Weights of a small GPT-style language model, trained from scratch on English Wikipedia.
Training: a variant of Muon for these matrices, 318M tokens, 5162 steps.
Each number is 128 + 32 x the weight over the matrix's rms, rounded and kept within 0 to 255. Layers, rows and columns count from 0. Numbers have three digits each.

# down: layer 3 MLP down (transposed), 1536x384, rms 0.0166, rows 429-528, columns 128-191
# up: layer 3 MLP up, 1536x384, rms 0.0697, rows 430-529, columns 128-191
down429:144144138160146132080101110104099128138131112170097144156144117116110116162121083132127139121129113083115099118103142161142120127143166144134093119120159140079127138106136158151102139125089116
up430:069113119150111053133090193110139146176081125134115109148143160208112141082106162138129107114115135168133167122149156130167095218162131151141128084106154101150131073110132129155114086095141147
down430:201151159142180137155158161165131136065165117153121112143135100094126161117077194145047135095140113132152159115170164111076096101127086113134181143106088147130118125123144100087140122105140161
up431:045131114149122113115154116055111172110113139145145107091119077180165122127124177133077130109194149133089146111125137158151163064135162139073096160145147166171120135138132092150146135085125145
down431:189111143113106116042070099105111124167103196132099123107126118146114108133124137122126174126138170094106037150106071146157182124127145156175114178089099144216130150134145087113117114096159089
up432:134140143150165148109131080144137092157098105122092091075152088149135134124165159138114127161192087150115127126109134125071130081135090148147091116120107142160192146094180099103119085160095121
down432:129122111111092135101122156161148155166122121122178130090109160154147100131087124055093124167141138206113132113164100079154095179185127175132136116105095133100147122049097163136135108137137144
up433:108105121153170128164125101118123165121112164128143184095096071147113124159124115163103113109123145181121152106136104066140175203156141165141081125073088146097121130142092098083121123133101116
down433:076140118146124140166081150123130095140113174153173178133086083110116103102056140152172130141127085122065122173100174043164145193144113129162141147129087123081139072142121096098122100152099090
up434:102093101097108131178129139176108093157072127118189147081091142130064068117180170109146131101126119149160185141083110138110165171165100143118158038112111159131155135118099115107074080087153106
down434:169136131124122116135170120140148103139101121159150137154113120113147145142099103093069086108120103124079123113102136130120110161172076157135151136190148125144138124143112126142178117148162089
up435:134129145162119116104140172130123167106083098149136112097119126176160100115119110142146102087101142200140121128158113138106126142103151120097121145157134080123122137104186179143122070171147202
down435:114155112108119136067119099130141147174128095115109140090138165131149075140126148149195114157136180127180164070079146080113120122104110091090126156124102084115099144097131143142143098165161110
up436:137159155152195154135110093165172130170113095135096138074080146157117112111069054120107090102096165115104062123109134125125167077163204110115205119163153125198152104191087070158140082097103166
down436:136207152182129127117106126109133121101096102086119119164150130124158146187139133113156150120106095098108171127174201126128115133117112117124122124063158161118111128127130158073161136136156135
up437:131168149098078127173072055116100118130075149101192160133086159112165124163147139122094090116129214123136084142148139133090155070099079134129152118170101078205135191098154119058150181130122164
down437:195104147102097077147234127093091084105100100087141140172178063156077125062216157131179174124177143158182125042130094139115130144190103119117121124108154146108181166124125155138119109094117109
up438:139163134104091140199111126104175117083101108124166112104136081095135045096156098098091162107175125134165166164146133146163224060122087139152103091143101232134164109138122124127182076142154067
down438:113100134180143135122173174108147104146166179131171054062121135134147196086152146122151106135064146085158131162065100148074143182158085135066197100074146136118087111114101171134206161150116133
up439:090108147091137205109168098107133185145127151103092091089131159138139028203132152123144136095158157112098114084168134097149124143138116118135156099162133124149196163116121068111150115076128141
down439:147114175117173166098160113172089161139123157142072105092167166202178110120186177136171122142120083159115049110197105132110112071097109088154163160102121128163159149096111105138059130188164152
up440:163101128162099162126118102121074166109084131078175110126138170077123105157096183150144200107129117081147165097089110086177101102126120123192099109094156098119110162197119075133127130119158077
down440:137166141086198052116135134175129090129159094107135111126160104105132096142192084093119134120102161131122163171105139165097063090157157138142113130122087172152141093112098112126137156130115095
up441:128131123088045143112055086104103107023134139099172099169126143119153107092114128203078102094161104091127171157151076151118107175141135114064094125190144117105147145121100182121121132097100116
down441:100200148152123064087162111174131112146119122054111125161137074136134100070128138126081141080157095131165087125209134134135126129131118127081139133153152138096181145160101215112138159131124091
up442:124126122141119160182104143176095131131103096141094180077046107139132108109189154203162096170136130127178098124151136117109117112135225110126174084130095153131114112156125161099120101098103106
down442:135137077139104162152154164181129095152165151139103139101078132155161189149131121181168091142123163163142118070118177106106154117081176093145112106116040174196123114145153129137103110140085133
up443:148087092114130163123140139140193130142114119140117142077160078167133121095105108126162093073110073141131105073215136123078178188126175108158111139190093091141146147139143042067129171160090147
down443:127034142154138096084141151203115173099161179195127187133113176133097106127140114138143083149105100156109137125096144173152164131117084097117086087060133140166142124120151109123118117107092137
up444:129139115100108131129182097174137128113092136121091116178130077157138133119153137132154155088133178141156212129126173082151107161095123110056107160120101119127111160129140140115142115034120121
down444:114085086107093120145151136127140136096152123073106148120080098121157151142136166124082128152148124131078163134189077104129174115186139154151138116156147129111115176094102133151134126130153100
up445:139065128122154133126162136144080140084134134136146083176059114112100136092160166119092118081186118120108139130151131164139090084133107158033218141174145122059129095130148127129117168171134095
down445:130140136165142133158094071122128128092162152194168127054129113140237119108094120157135124141027118135120082170145092069147212119106046172153094119096168118103095101046136078107102079091098165
up446:164154176130159109090139136105072116157145098192103151143131180143159140128154128155068116147158123131162126165095114091137162130128179143120137135132107118136173149096106137124121093095135144
down446:114119130076110134142083156121134130091128110105159154123152127159142125144088082113144067148168137139175149164171132156165104108158184101138073137131106139110179121130122105164129095117150172
up447:086131197130150183081115149096105111089102139140075120123118197079183134147104149149094154156145111067116155158148151116088103150107093132161145121159097154142141079119092089098129076100137110
down447:158167121079106090133189127117127040141128127130174083208155150139139111101115129086154129137139142124144127136118119180152144089143125143067121149068192130098101105094150130165136071124154116
up448:102114104140141177123155114114124096147123082138117148130073133119103156122155104129133118129132112093187180174116103102117180170103143152153159119152121115145123180152179106128138174155102123
down448:130120127106108140123115146160122106162142119148142110141141108149127135135163135117123141168171118091097086073145140167139145121152130112100161138104114124086135158133116114107156110139163093
up449:121140168169149111142110105081101114084143058111091046112143062165136093138071066183111091070130094166133053103196095132112114115054089176089120174148102176103153164147115130102135178037129152
down449:139147156157160090148082140089112133092136088105121140196156140171024096146105067118132094107139156081124103147116145111096141080141180102132109099166145112126108169091104193126193119123128149
up450:122065176101106180098144122195118103147188179109115096170121112204114140181100145048117103136130081181199154085178084126119086155207166173069063120117121108127135110146084103136130128200169189
down450:123113138117086176160158111145140134163157150098115130190161111124128147146169095141102186111129120042138170119105140147105191108156107112118156096150108119094124128165119098093118074115168069
up451:140164105131119088142149129140144194177129103154151084097118134123051121138161085116136117151120113126144210124155145175111152114097120158173128150167052180107130104156136133090131193138055115
down451:188167086090124095139040115167226132199196099107186065106101131095070146124066094118106092146172098133129135207092089107135163179177083149210076184075152105167080097217131130143189129155142022
up452:104120117052096162169125140132172215130128108167142145154123108119071111147134147156105076108102086129069128167159116076109139099137096123120126155134044099103079164152172163129113161112116120
down452:130094073159068107149142218180094139116172146120135105098142070068069143089188142137176108119151107107153187129130051149125070097098192111109098150214128041161133128134061139172175107156103108
up453:088114078111134130098148128119130172239132111125140124114076148139149122141143124137114145129112166113136115125145129139143138167098142143058167066132138145174104109151116128138106135133113122
down453:142118101120103096113163132127100100133155121130141126092093122119091120167136115120175109093153162084130120141163093096087114082143133085152130150129131132131158149141141094092090075107158134
up454:138154139058135091084142060190078138088176163081150125178137112102149126177155082106117201117165167125072157086168118120121163131184087159119176090125124099126131089075120166157105172077144174
down454:114212117178093082128087078123104072114116096169105060141100173108123103118134104128092128134025136099099190161101119140036138092155127087066115140162198119126077093091103197126086129114171143
up455:212145148045173095079164084208203109168060069123085168125119172156175091111141136177116183146133072165096160110148103183085110152076110101065121154125125128182067153169088122110066148159092136
down455:099106104127077194147135204048151154066115190158086094137188064114135190123078145195102126153094102180065149170125122018126071075103113073149089120111112131214103110120149073158138129193062140
up456:189137137124099175087131174149128124114138127141162152164123177166094179133157089141156130163122146125087135104120105154155100132138089183119127157167127105109136148076077169090067161117077135
down456:101166137175139206137091131105176137040138149075127106114185099085192142167111090111156181104140074143179160104167117092081085153103111207165195102100135173145135112131114137130185098149132133
up457:186147149124062137076115136106198140136108119103095133145221166151104166154135146169157178097153162119095122054163203048179062135143154103164117128136111110104171115144118139118123190076155116
down457:090134137147135119158154167099071086197107148101153115167168155069150099159165137095126092126123147092140092173119190148075110197178166135130140131039106130151109168112057076101111139065131170
up458:138136171115130158145190139108125154230171113083097116119110151178138146142145160162130128153182123163153130120159097088138153109131115097119112108156137117176110115149146103157150100127141123
down458:106118120109181117149118122187113125153147112083140156124177137100120142148062154101152080041103112151107159141122175169160132195141069155108141092114134152155173145103099147104160138145105152
up459:136153181116127140135110159142161129106102085118086067076153133128134178126113124114107147149166132121097109128131133155148175089100177103077143148191169052157091103133153129145155138142175159
down459:120189074155125100105130133129086087099156121102062128186165121122145143147071124141107100133133066158105119141128151105093115125084131143127079081079123099169126051186133130174121161162122179
up460:140143084129136119092144200100139121171107164102180130090096114114114114149141112172100085080184165214129096081180059069156125123121174140135113124162125160146121113100131141131080160120124149
down460:192089112139064147149141138121159157130161189052162165203107093134095108132114103188133134141094062154127082173098139095151139104134141121087095125137098096122147095164182081107077109131133192
up461:115144148194112127169109110127100114104164138137092153133104134173144120160143175103130148137165136087170126103041100150123155178143127101153086070106139135076160099108148124116174130102109076
down461:175127104129122103084150124092166189111093129101141123146126127090105132120143125149106088129144092174153167103171136146114139123152137107122140155156161159130112114142113137115089100128144083
up462:138165193139121133077136137122101150130166162062119151153139106113140150178182122121115142193143070172138106106108079080141136144117122079136148081124103145154141130097165151101094179170152110
down462:107100141117184109126141119138116148193094118109113082145203145134084099143094134133158127072135108121152173101104164161127100105119114104115106103176164120122099131141105157129095114141148127
up463:141176184093166148132088122135156169135175119219135136098145115164137114171174109095054119061083112146083070165129105136154110129142074162108136073150133144135145132102180141120168125117091126
down463:158114135150116105100158156117104047110123139108094104107143127115161163107135086102143168165147090119098124160107148088059118142158169108129144133074099145089146115220137132137119128123098108
up464:106108126060149028169045176131089137197135149166159091128021140118172098083180194173099116186189088146111101024144115094072148173124146212117172111103150070125088159126159210117051171185121162
down464:128125066117126099180118205131106174113170115135145086184082088103133168118187094170173084177162123140154125115079089143102107126048115144230142199073090137203050105057135078126146100122159166
up465:111146130180189136090140120169126198088091109191145143141148165103112137137109181124140121121114116194151138127114134127112116083039129128085106103095129099086128096112122136116114117124131084
down465:123125126109124130119201108135142149140158134163161124159149103149120111082128163143089123132129142109137115140065153130131148143157132106112075118129155129124166086144099139134142109171139164
up466:148113096157134111139136120142110074143159152106162131145131106117090149133150177086136168125114116121121160113111134116123124123128146120153130125122137109142175087129097131172192129107165138
down466:136075097147136135094134126134121105145105102148123127130116139127126145112120124120113130096135132093167163122076118113111120135159105143141117116129164145153145138096120094122160118137107112
up467:138155128127126103135134123141073157141122133155143128130103139133152122121125149132130120111151142135116102073116102107144137142076115125137107172112127092121131158123122148160132155124119150
down467:151168121133167099114132058101127118123091085099137101075123111154127121106087158120085141078096142102120156147121138139088160156113108121126125162153106128088106124139107151137154117116102153
up468:148099195145103117148116109133130168089122120146113124119129124176177087087139132112155104096123128118132112116095138182132158162112111164125127138089141120173123131106124116094129170112105161
down468:145186125147110132138092176112139114132161150103095110175132152150166161120171188123156142145144101111098148157107128112158096118169163106188096139113123143135139128178081094169124098089118124
up469:122153162143112139161066103108090098143149143126143125138068182122176111200162161145170098138122103201137059127204133154131120144068200120122136091150106080121082182135113061145084094077123125
down469:134100135138112063110093101137144177084089110144050147151093154106165205137123074068088055191184150032135138133132135153096112093090089138143136146071106110199073134129159126152070135197121133
up470:124090076220108135124183145122128050124123073143130087143136073147077149148161155116103166199149161098121092030151135087148101131135208137149099106157123131135147075132120214072077153157147150
down470:094162125137081132167120085143144115170122104106162132072120137139072121089088136172116131135099151138188150185185079160138116216126137142093090126054153135087174180071179147116107129194109102
up471:098135097137139131137106099155157101142112120137072158113079138133151139117076131161129157152078131156107076122161126140116140135150152163130133113150158123116139154148075174157083185141107096
down471:092142133176156144091171161101145138139150119141136165091132146082113111113125133115151143116089111130101098121069145075145133084159141106120152120148172066137101122139111191152102138115124078
up472:157139150097147136153146126103102111169121109159134128115112075200168147121139107143176137182115183143168136116140164134168106129124101093107065142088140118161119146094104131131097125151101152
down472:079137151141096109068124178145148157111097098154138141139132112182167100131083111119119204122133104131161101159088133106083106035145103137136171109092097139158132050175110167055151145131147156
up473:190143092115110160065159056126156093137125121153110131142088090129107078105120155119066131168145173090156131129116130118155084152147168121111149146128119162085135071120129089126119143120105138
down473:130121110119135128088118114077093118072122140105085139131172148168093111161132116143185136146141159111141117060136158125125194115130072095134087059082142130186093152154167144140097109183129108
up474:142060118120132103140186114127142115144167091095092158099090063168066138137113079073100108081101084219139132125145166163117175085148093163074137164112114105095104083105140108145134180110132059
down474:157127142151156173179083102144083165137091101176056119133129123179093132114098115115158121160090073174152154174178167099118144117125145152101109101169123136078128157157101092157118162135146123
up475:124164171089037101095113103113084177072129116149127083142139140165130142096158141122113171079146137145145137104111088188091087161082171088134142119147125086122127124104103162113051084142173146
down475:161155085171182123139112145139062176119107113120139095127128136125127106094139131031134124152122105187061188114120131225109131121168141108153098150075160097151081110118114093131134113124206116
up476:102142129120097146049127139128131121103033119128126156153100094135167063095132173134089176138133148153207174072204139107201172116112134106113135094107127162151108114127128161123093140164146137
down476:150155088116146127079144135158132083106079109123181163168100051091102104113183151124159133086152117176146130123131128126177180145107136104125125139219161137077101132132108163043164127131129117
up477:110126184115133112161051111125177084141108125044099141106106129131168109110140138145127147092130189146073145125181119105158158196144139112104112071139136121115112142119172109152078102165139147
down477:120117152135137149138133111104162119155164156168097128095083110084131088028089195163091142155182123066171119113123161136155137174169061152142132131111141166088119095122105113172134165185102126
up478:103173189105094189138133140093043129174104074130132165106128107109121104143101093171170136143182190137125182111188173099174164188151134029165206139127071133094076147086072156130107086130096162
down478:202106157130175110127166144085085129139128119103161115159103211149148086111023159149117100149139218054158110099076140115086057160116137099188129118160091155105137126130165167136198066156133158
up479:108149121114159171139092160115156154179116141118114046114041136167139134127093132146045086177119117170092117154088145131099139178114062117108054098176106129090143143082128150125132074107123167
down479:153165116167126129135123039147148103164026151123220118131084168093115105131135139112138197234075126113094109152122089138134107173194093103090148156089151109131131119100069122097109148113127159
up480:164172088156054118129130125117186179163181133171148157138087112141115097140175197092086069156123169175138138176125099079075138172154145107107151136201140113097180093127119155074105112079114134
down480:099142104096183081169054163171100139111118162206117160126118119127120137075087106087156148048093154146150141133109103189100184179147137088088158167111215136154125143122107122187065149152164138
up481:118151149120159080131141141096137087101096112093087121131121126113118176118134140196126131137136133126179133103094096100119123098132127177100106070162103097133155143133117130137119151111122165
down481:160135074123147096114126095146132091152143142105180129137141145146124185146098156107124119143115116079110137149144144125130134102174116100153128117092108156135114103150130145109124142127099111
up482:110075134146155099157063107135109085123122098165071069122149138100136108152203061154138109171167139164112076121110128129157076163144125083110150042178085137105123206153111059136105120101135152
down482:216109061143114054082159088148108131100055110220138114118146159151124091157109115082137116186121113139123114124117160181139144105104101084071134178141094115153097213152102148184156097080163151
up483:120131197079115130164139151113144161124152160104107119145165103154088133052118162179129107114148147150101158129140170110156159091129143165084171138154061124124127150162132103096109094112143101
down483:142126177135161135137174165187182116198109166179130138192202157143104110086092204137150159125127169078147141133113138124144103111089145128122131136138132118085118127101167148124093130108124138
up484:162140093125144138108106083128087059130174090134077151146118072137114116114114072077157192167115112164146144085121116152174091147131115129134139137128145114170134092107150135127146087128101146
down484:154116099126132081136146127119125159146120129161115119123108098148122123119163123114134102111121123119108142129109119140149097111161098146118104126099168149097120134134119130169137086124130129
up485:171171072134134142141143173129098124128131103219144138099096158114163104153159136134069041093115130197084165117182050096168080097089160080128107114133171187124106162197038079172036079133144115
down485:122109078106108163115122208164129119187128138129109066111115143209076088082126156126160129123065152161120112134134143127144135163139111139062081121129128156121115134107166132123119116153152098
up486:096139115091173063170067170117133193116100094149109122120077104127085076101138117142129133125178134138098056131105157152108134097150119101117121097188115113166132108175203151142127111136104117
down486:167084107109131091140178092159168124112113185108125148100143061148110089110124152087130131147105114098145058107137185177104156210154144102096153106193142128112105109084101110165133118185137069
up487:081178102067140086160189153137069083134126123143136155079158101132099098077112114142136140094129155160146103163149114124135135120167093114160196144135071095169117095183128170129116162156129085
down487:106120136169110160155153099149111167139150082083130157185143092109120100104174151167118083144117143129149092152131148125176122175130170118130152130131117124083109148064167176147131154109126135
up488:154138154147188109134125142108085042135091043219109143130156152112129146151152157076107121152205070131179160078117153161171135069104172124095166158135183142129139103115120128119110110127130165
down488:085141088145078132154154143127110203161136157062139138107156118149151154156108143145125111111116173200142102161094121164097099197119106176165082125111129143133126105111152106142176100132069140
up489:158144106104078178107113115126120125129061151114060149126152143088136123116119156125185143142131146090205074146141097137178119170134126150110090145146151198107156120140141130120085145128167129
down489:106128186175117123135133103107136121134106113156124121124132150176118140140112104172071145118128156107098132111140135089146114076130102118152107111118126159125084127097110116115171098163060118
up490:094081165124107093157138150151154138132094129091126160117068123128042066149137112121119138073123137114129121100089172161160111085152111123118103130168156180121156174147138091189154159101160114
down490:133135114137142122162102101091177110129128092121071038137143135113145154077142147168126158110131085129085188193140111169139152232148157107118148151100107095111150090085111133115161144146109106
up491:123122114103161129146105096101141112172093083114174114115119137111136119151127151161123107122100119085180115176139137125110120142115141110122145056130122138101175151114103140158111131153078129
down491:112100132164087123081130085144123086140134144141110129101155151125122099118123125094161131091132130118092113107179149112112152098156117181142145124107154157157118116144146100140142160131125101
up492:105135085186085105168068104122063128191140098117048164102160089193060145130157130119122134101095151172142160172119096120116057181153112114121092088096127060110137106067102160160105132088123133
down492:181183060166162105102126122111140152159169133187109124146109104172146155152139107179121174097116149133122109127109159122131149110162137096070152145088125120150156147131128125154089149139124127
up493:149105136150110122114135110192123097157099102090120145108150115125100158125085140120144101154097164099098096133123131111134103123131144066109160103131125091106112172126162134124152093158115183
down493:119154113112147160130093045131172104151128145173120122151098108100132149092099122131120089148104143126135088172110156157141148158113181121115096131096087164091066163114176160065119133159114107
up494:140121097155139118115114163181094109182112150153079149137133127143124094121124102099104159020096154170124089170128130115102150202137155094185065112117155065171103141122160097162138078125136152
down494:153182144134134132129092165139079174113168145125101167066172094144103133155121179132111161158145160114164152225132235140116056109099194087136142143122127092100090147164132156144104101131054127
up495:124137183106119084116107124071183132136186135138134159118082151105101054166138101115171156121156153107140205171092214150133028093099107067118098048160146096150098113106069113138106160113128145
down495:124131084099158132193112128122149158150145155162089224122063144143138137074135165107100112135114115141152128124158102096092171196114184166154149107079153215123148180090153105091084179128140109
up496:131097113176115085140125165156125084151160093086158104090134162138177109093071177167154121110174166168111077156159147138139135134153112105052137137125112083170135152150118156166172140100131153
down496:119137098173148074142143171173089185113172127094168134111066119068101122114117131162135108092135150127153132139064138086112076186071160131136163142224104109126093159138112154086142169096132140
up497:153083153130154155157124177121103139119114121127116142158123130123141130102158179098129106155163135130090119092138175108093121137151154159166130125151153124118098112111100162144139148117116184
down497:147148109148119098118167114199179127097141076178143148116108132148139140130128139128136157087105166106147137101094134088134119170167136085100115149111119118115130171110130155118124141119104105
up498:127147152106162148136109105143111133133122079106146106148134154119174086092144146134080084142120145152104123139149132096134138139153148111071105088142137132135120138103145120104141150140160121
down498:120126111118100107185126134171138175128172101133173105156090111110145151092116157115098083080149138109105121133158083115166167139141106084088096144141160125066073162159130176120131149135175134
up499:182157129133083165120143153172164125144129107141111093154099144166159105118110162133097042075116116113131068093134144122112073154121162182117064103192141126103136136071129068149150085105125121
down499:120145090153133141085109063157149174117103129084093030139049085115139104163117142184145152127099084121184068142160081115115119142196153181150111017112111150199183128102103127164147103120113124
up500:188115142170145154109087191075111162098195083118110144105125130129066041064107136190110104160190128135124061121132117122119204099123172136060119152126084108116126105133109138166134109150168096
down500:118107100154162163198162175161135137114103161092169184149056156126085158088129135103149133112123109188141208092155153169129133162125117099096147070053190156074097113122095092146169113119174100
up501:096157164095064072107193100100133109143134177114191073155140157104132143123157097119091130064118171102252165134085115140135115134181206032078204137142150168161105121090156083046173125187124084
down501:097087109059147255156159052128153080147138169105205150132087156138172139178179005095158163148070096149144135136122187112103034110155129138145121207069116202127133163094108050143255132114126106
up502:120122125082160130133145122114069107069140128143117117128132084213168122250102160178144112137123142088146039171077091134120126137105174128139058087139111195073079163090056114130133127146137236
down502:141082107138077149148158124099076131144192091156156123081159102171093158113131137107134149128146152104181149110072061068068087142075124213145154132112152131098091166169069205107223092131189119
up503:105117084131091126142092101088103143131147137162144088159118134181155101069106170128100122159127151136140118135155108113137095094124197133098200162160164124083125139152116122072086095169124166
down503:179130099090199108142080110160120121095141162085115142146166175101071135166147092104184099071188174130195117112146125126155092139087121114102078130113146175062173150119153172163084131132159168
up504:147108115109136126147102111186153125063129093141117121132108148113089107116158127151129114131115144091102105143147144120145140108116147106135131172135110121076114144116105146100108139170081131
down504:101144096101136116125105127145124102128174138111158134144117064113100168138126126105155160113112090097136089101101120173120104132129132157099117182139122144134093153193158154098133146170132114
up505:138126187147158150126065164155129051137110117105074174107140116117108139152135109108165101088083109196115079152148179104118107185080104040148107141106044165122141121159100150115122144168098094
down505:093085100092109132122106116196136105116126141105127138134100221137100157147160129081133152085119107142103141115105118085175091113182171172110095083113116146154197159133085094145078167116184086
up506:082178107160140099147129076105142141162121090077097114104096168111071079072118125119122125100065133121121120120077150147145155133044125127146176223077167120074122132117112105159082154147181141
down506:137159138129099103120034162135189108110117056028080173155133120089155167111146108113117139109084104139177163094063135157135121126075086130092127209126135045064182087110088153169127211136168150
up507:140136120089043095125114125111087119148133134099130151113185140196173195114096096097151136111091155128131150144140163079128130124160145119112176128142161090069160101125138152116093134109087150
down507:126114098116083083148114082141149091080125126100115139139127160166133159123119104171052106158104143078095149138125187052096169176142143079166104113132069139121119149176118118120164109147155156
up508:157126161160118107089122084127146169151113115128208103113168162141145101133132083090116083116094174124061062162140179087115154145090108149117138201159129100132129125165061147064162128128134155
down508:125099136154115099138112178107152155086090162106138122174128130129128100112124168117178160111158128137134173131132121138153145189104134124123131117081138099165136135117176137171122128101160131
up509:176133162127093156144113139108084076131179102094114089114100150210161057134143098143112159114147168079109121145166123084091145137150173121114111089121125107103080108011126131127140065101198086
down509:095131156252144122124092207135103154096107229142123120202225125139146049169160135073218112138160115160079130089149102142092098204123163169108101180102207110149164082142205137085125131106157190
up510:043175131113082125104150212136158116128130124207179143146147158157113068091156129128144103179104013097178122140104150181065069071147116187086098106122080157098160071107178158149097170093107080
down510:042140102110151138124171120108163096172161163095136063164089074191110086098196075124166121158111119152145066133155188178118064118149175171161064113063116170091139145130158112114119147129128150
up511:150060139149094112154119132183074125144120094184130137094097172119106104183072162139104178154139156113148089099164094180134216169148182103110161073111066102211159104117176119126150074155127129
down511:145083067118096116078085152137195102140186143101153135192060117139149127092129175130075139119140162154156175113090129117157163113115153139187124092129135139111093165087106142128070133186113089
up512:150087216114149130135107175156128132127109183121079095075102095102127112117109141096096089111115144100122102170100166114086061153171178163120130126154098127134101129152116124139097123186129143
down512:093121187115119154131124120157129145133147175104113071097141125123122163152151137126108104122126060132114141113117115125152119161184168115083161133146083148116122175165121154120162091175142142
up513:182125121099085151098156127170136084131117111128114132086175101076068126096151150137106147118116148116156131100151109118131138188110136116149148127193122117152076174098114144155115164191134136
down513:166118106147158101151153133111172092103121165114141112148149158109159125116158128098160125092110095134147149133075145206148118132127078162131139173141174148134127124109178134141136110178101109
up514:169129082130143181117096152176125142110121015170141189144144192136157074083134108039145184121164079110113084126185139130165085109208087168119126142154170106124109153145135144126097181131159088
down514:130127114172102177133147130136086043086137086187117199113134165092134098107147063179144127145119108097100137170118100102144132105148118136127120112059132131138013169116094105213162146179055089
up515:189139098187105096160185128118179081123184141167094128105122107135108102177062182121112116166104141121105110118189079115167122108182126156097164158115167136082113135158136120148114119126104134
down515:146091194115135107127139182080124163145107136125141106179100188119155102122114115116138150149120154137167093151143152121189139136163161130088103113128092126119165133152131128112141057181168124
up516:134190147186143085140104160192156137159085122132145117089159089147132080095105114143175119137142096137133154143191111100087159036185172084098092125165112095138119115162120119152169105080107099
down516:138150125099105141135120143054097145139192102115111158133126116134119150072140137102066087124104134130152115112145122151116087125117109148141132130128151117080136173151134135122138103114098097
up517:120199171164144138121125137145088135116094129141183102083117072137094077073108115149059089164131082148126134170117129138118172121119136076144122114091139140119136172124116070114072093142115113
down517:106147100142158164111115101125123113130116130128146087169101061083128154131114101082097164139119134127112131108154146191133057107128127181122128140171153143149106109121101132064172129117134142
up518:115088056114156149136142174188073171148118073116125151171055109119093111116101132074089159166179150104157130143152156150078073119135151109114083124124155111115153079078167131122096117150113105
down518:167110139108107234139174095145121139172147136186122105135155187104132100130160102183098191160125086139149081153097131152114125113141085148111119135106075135103115077090097051139128189141131157
up519:096096173126117104172149126095135130134159102100129096130172081071159160144102119047120173115091151123134082090160124118132108154169121121152094095121157076118132106110085137104121108144142157
down519:152099142088171117126156110127085108084122162101159171137167132148117123090098132161104097111147062149130145144117093125125134146114118166135144114107155082091152115112170147162126130092119122
up520:061135138097125185091159100117130076117073093095141123104108131112135064195141103168124132147076074178151126115130112172121158160113173154092117097127148115169088107140131164072162131182130150
down520:108066105091115123183130119166166170082125123127185120133166138112108045127157138172140092156070129155160141131192132106110141206165090106138103117166224121163150182224105159205117132150137109
up521:162078173081176182073132146162136162081131156124099130140169086085147171141120106170071140080151135126165158124154116160117113177110168132103139142093145157083139071137212106182083156165137086
down521:158112066123076106142091134105038140145113128116107090177106107120087147110099137133097178103073143134175170084171145077123129082133162175191089160160136116093174041155096053112104155189157108
up522:108126147102123140123150125147101127137147159178190173132112155082133176111169129181093086171158171136069093108147156100140204161139130101124086117145152080166129108121136137152114165100169122
down522:166156160172143098115147142128059154124152154195118130116137154139153142147114166148141097084084110146084145094107172140156107094093114101125124136078077132138179105128129118099097114128125118
up523:146165155197096088134133099154127101163130112085162131075135130123110161108121168189124104157155108138147110109166115145170123121137119107090136129126160146090137099180173117075140131121111132
down523:133105126160129069130105163145162147114140130084127092116131119147090114096160096156167134112131170104095084114150152144146132164143149085148107137136115113099158157121111147119110138120153145
up524:102141074151085106106182129160132125110081103176122132123183150123125075147164163072053099181164086186139138125132068140142115126135154126168124146095120157105081164083136141120075173170094138
down524:110168116114115120133135097107100185151156144172095136171125043068209150117150130186136155100056123139124143161148099141157147134148097152135151099089119116169172090155111121149052153087099055
up525:118110093128142125141172115125103102133166129150119138114128141169174179115133166167116123144134126146082126115116109127130124148161177117141114117151149104148125150112118105145130125131130121
down525:158118181097179141120117144135165163164106102139133126118130145131139148131122102141143138111135158105155171157148131174136134084145082079125144132146099123142104137118121153142153116139154132
up526:094139151103123146126123052135102142114101125140153136130123084106112114146090100113105108122102146164073147106158135148119146141137173144105115103145124132115083127144116137093120167118092167
down526:105129121114112134135113127133109140120149099143146112097162143178064143112113141126083129141143126148123168093111160104150145109124115151110136137155128167136105123127149130140111116103107129
up527:184186108145101114099143170130068166160114082151150151094148122116081124123125108179133034108082102146121130130138072103108131051181151132054126134192180135103142167133091160095180133150127079
down527:160206176167132139148140041074120160144155130114151102108117144060145121119125183177036107157153098157178095107117103140166110145093155133114104131115095109125114073141101113098182204132110131
up528:162176132096092130125143126161135157063150125114119070144093116116125155135136145123098119126128146126152116117144098189139142115161165156163150124162115119120108100143088126150113166129093185
down528:136168122128076131121169138144106125195118135147149126090163157107107115119127109087116122075084120122164127147156154167120100143121131133121111123141098100164141147163108088122141111105116160
up529:057105118096138084129090143113154153107159175162169120133120103134128132134135138086138040141155138163124168142150105110126100146107105146122154100131109144106157109107122138164113129125115137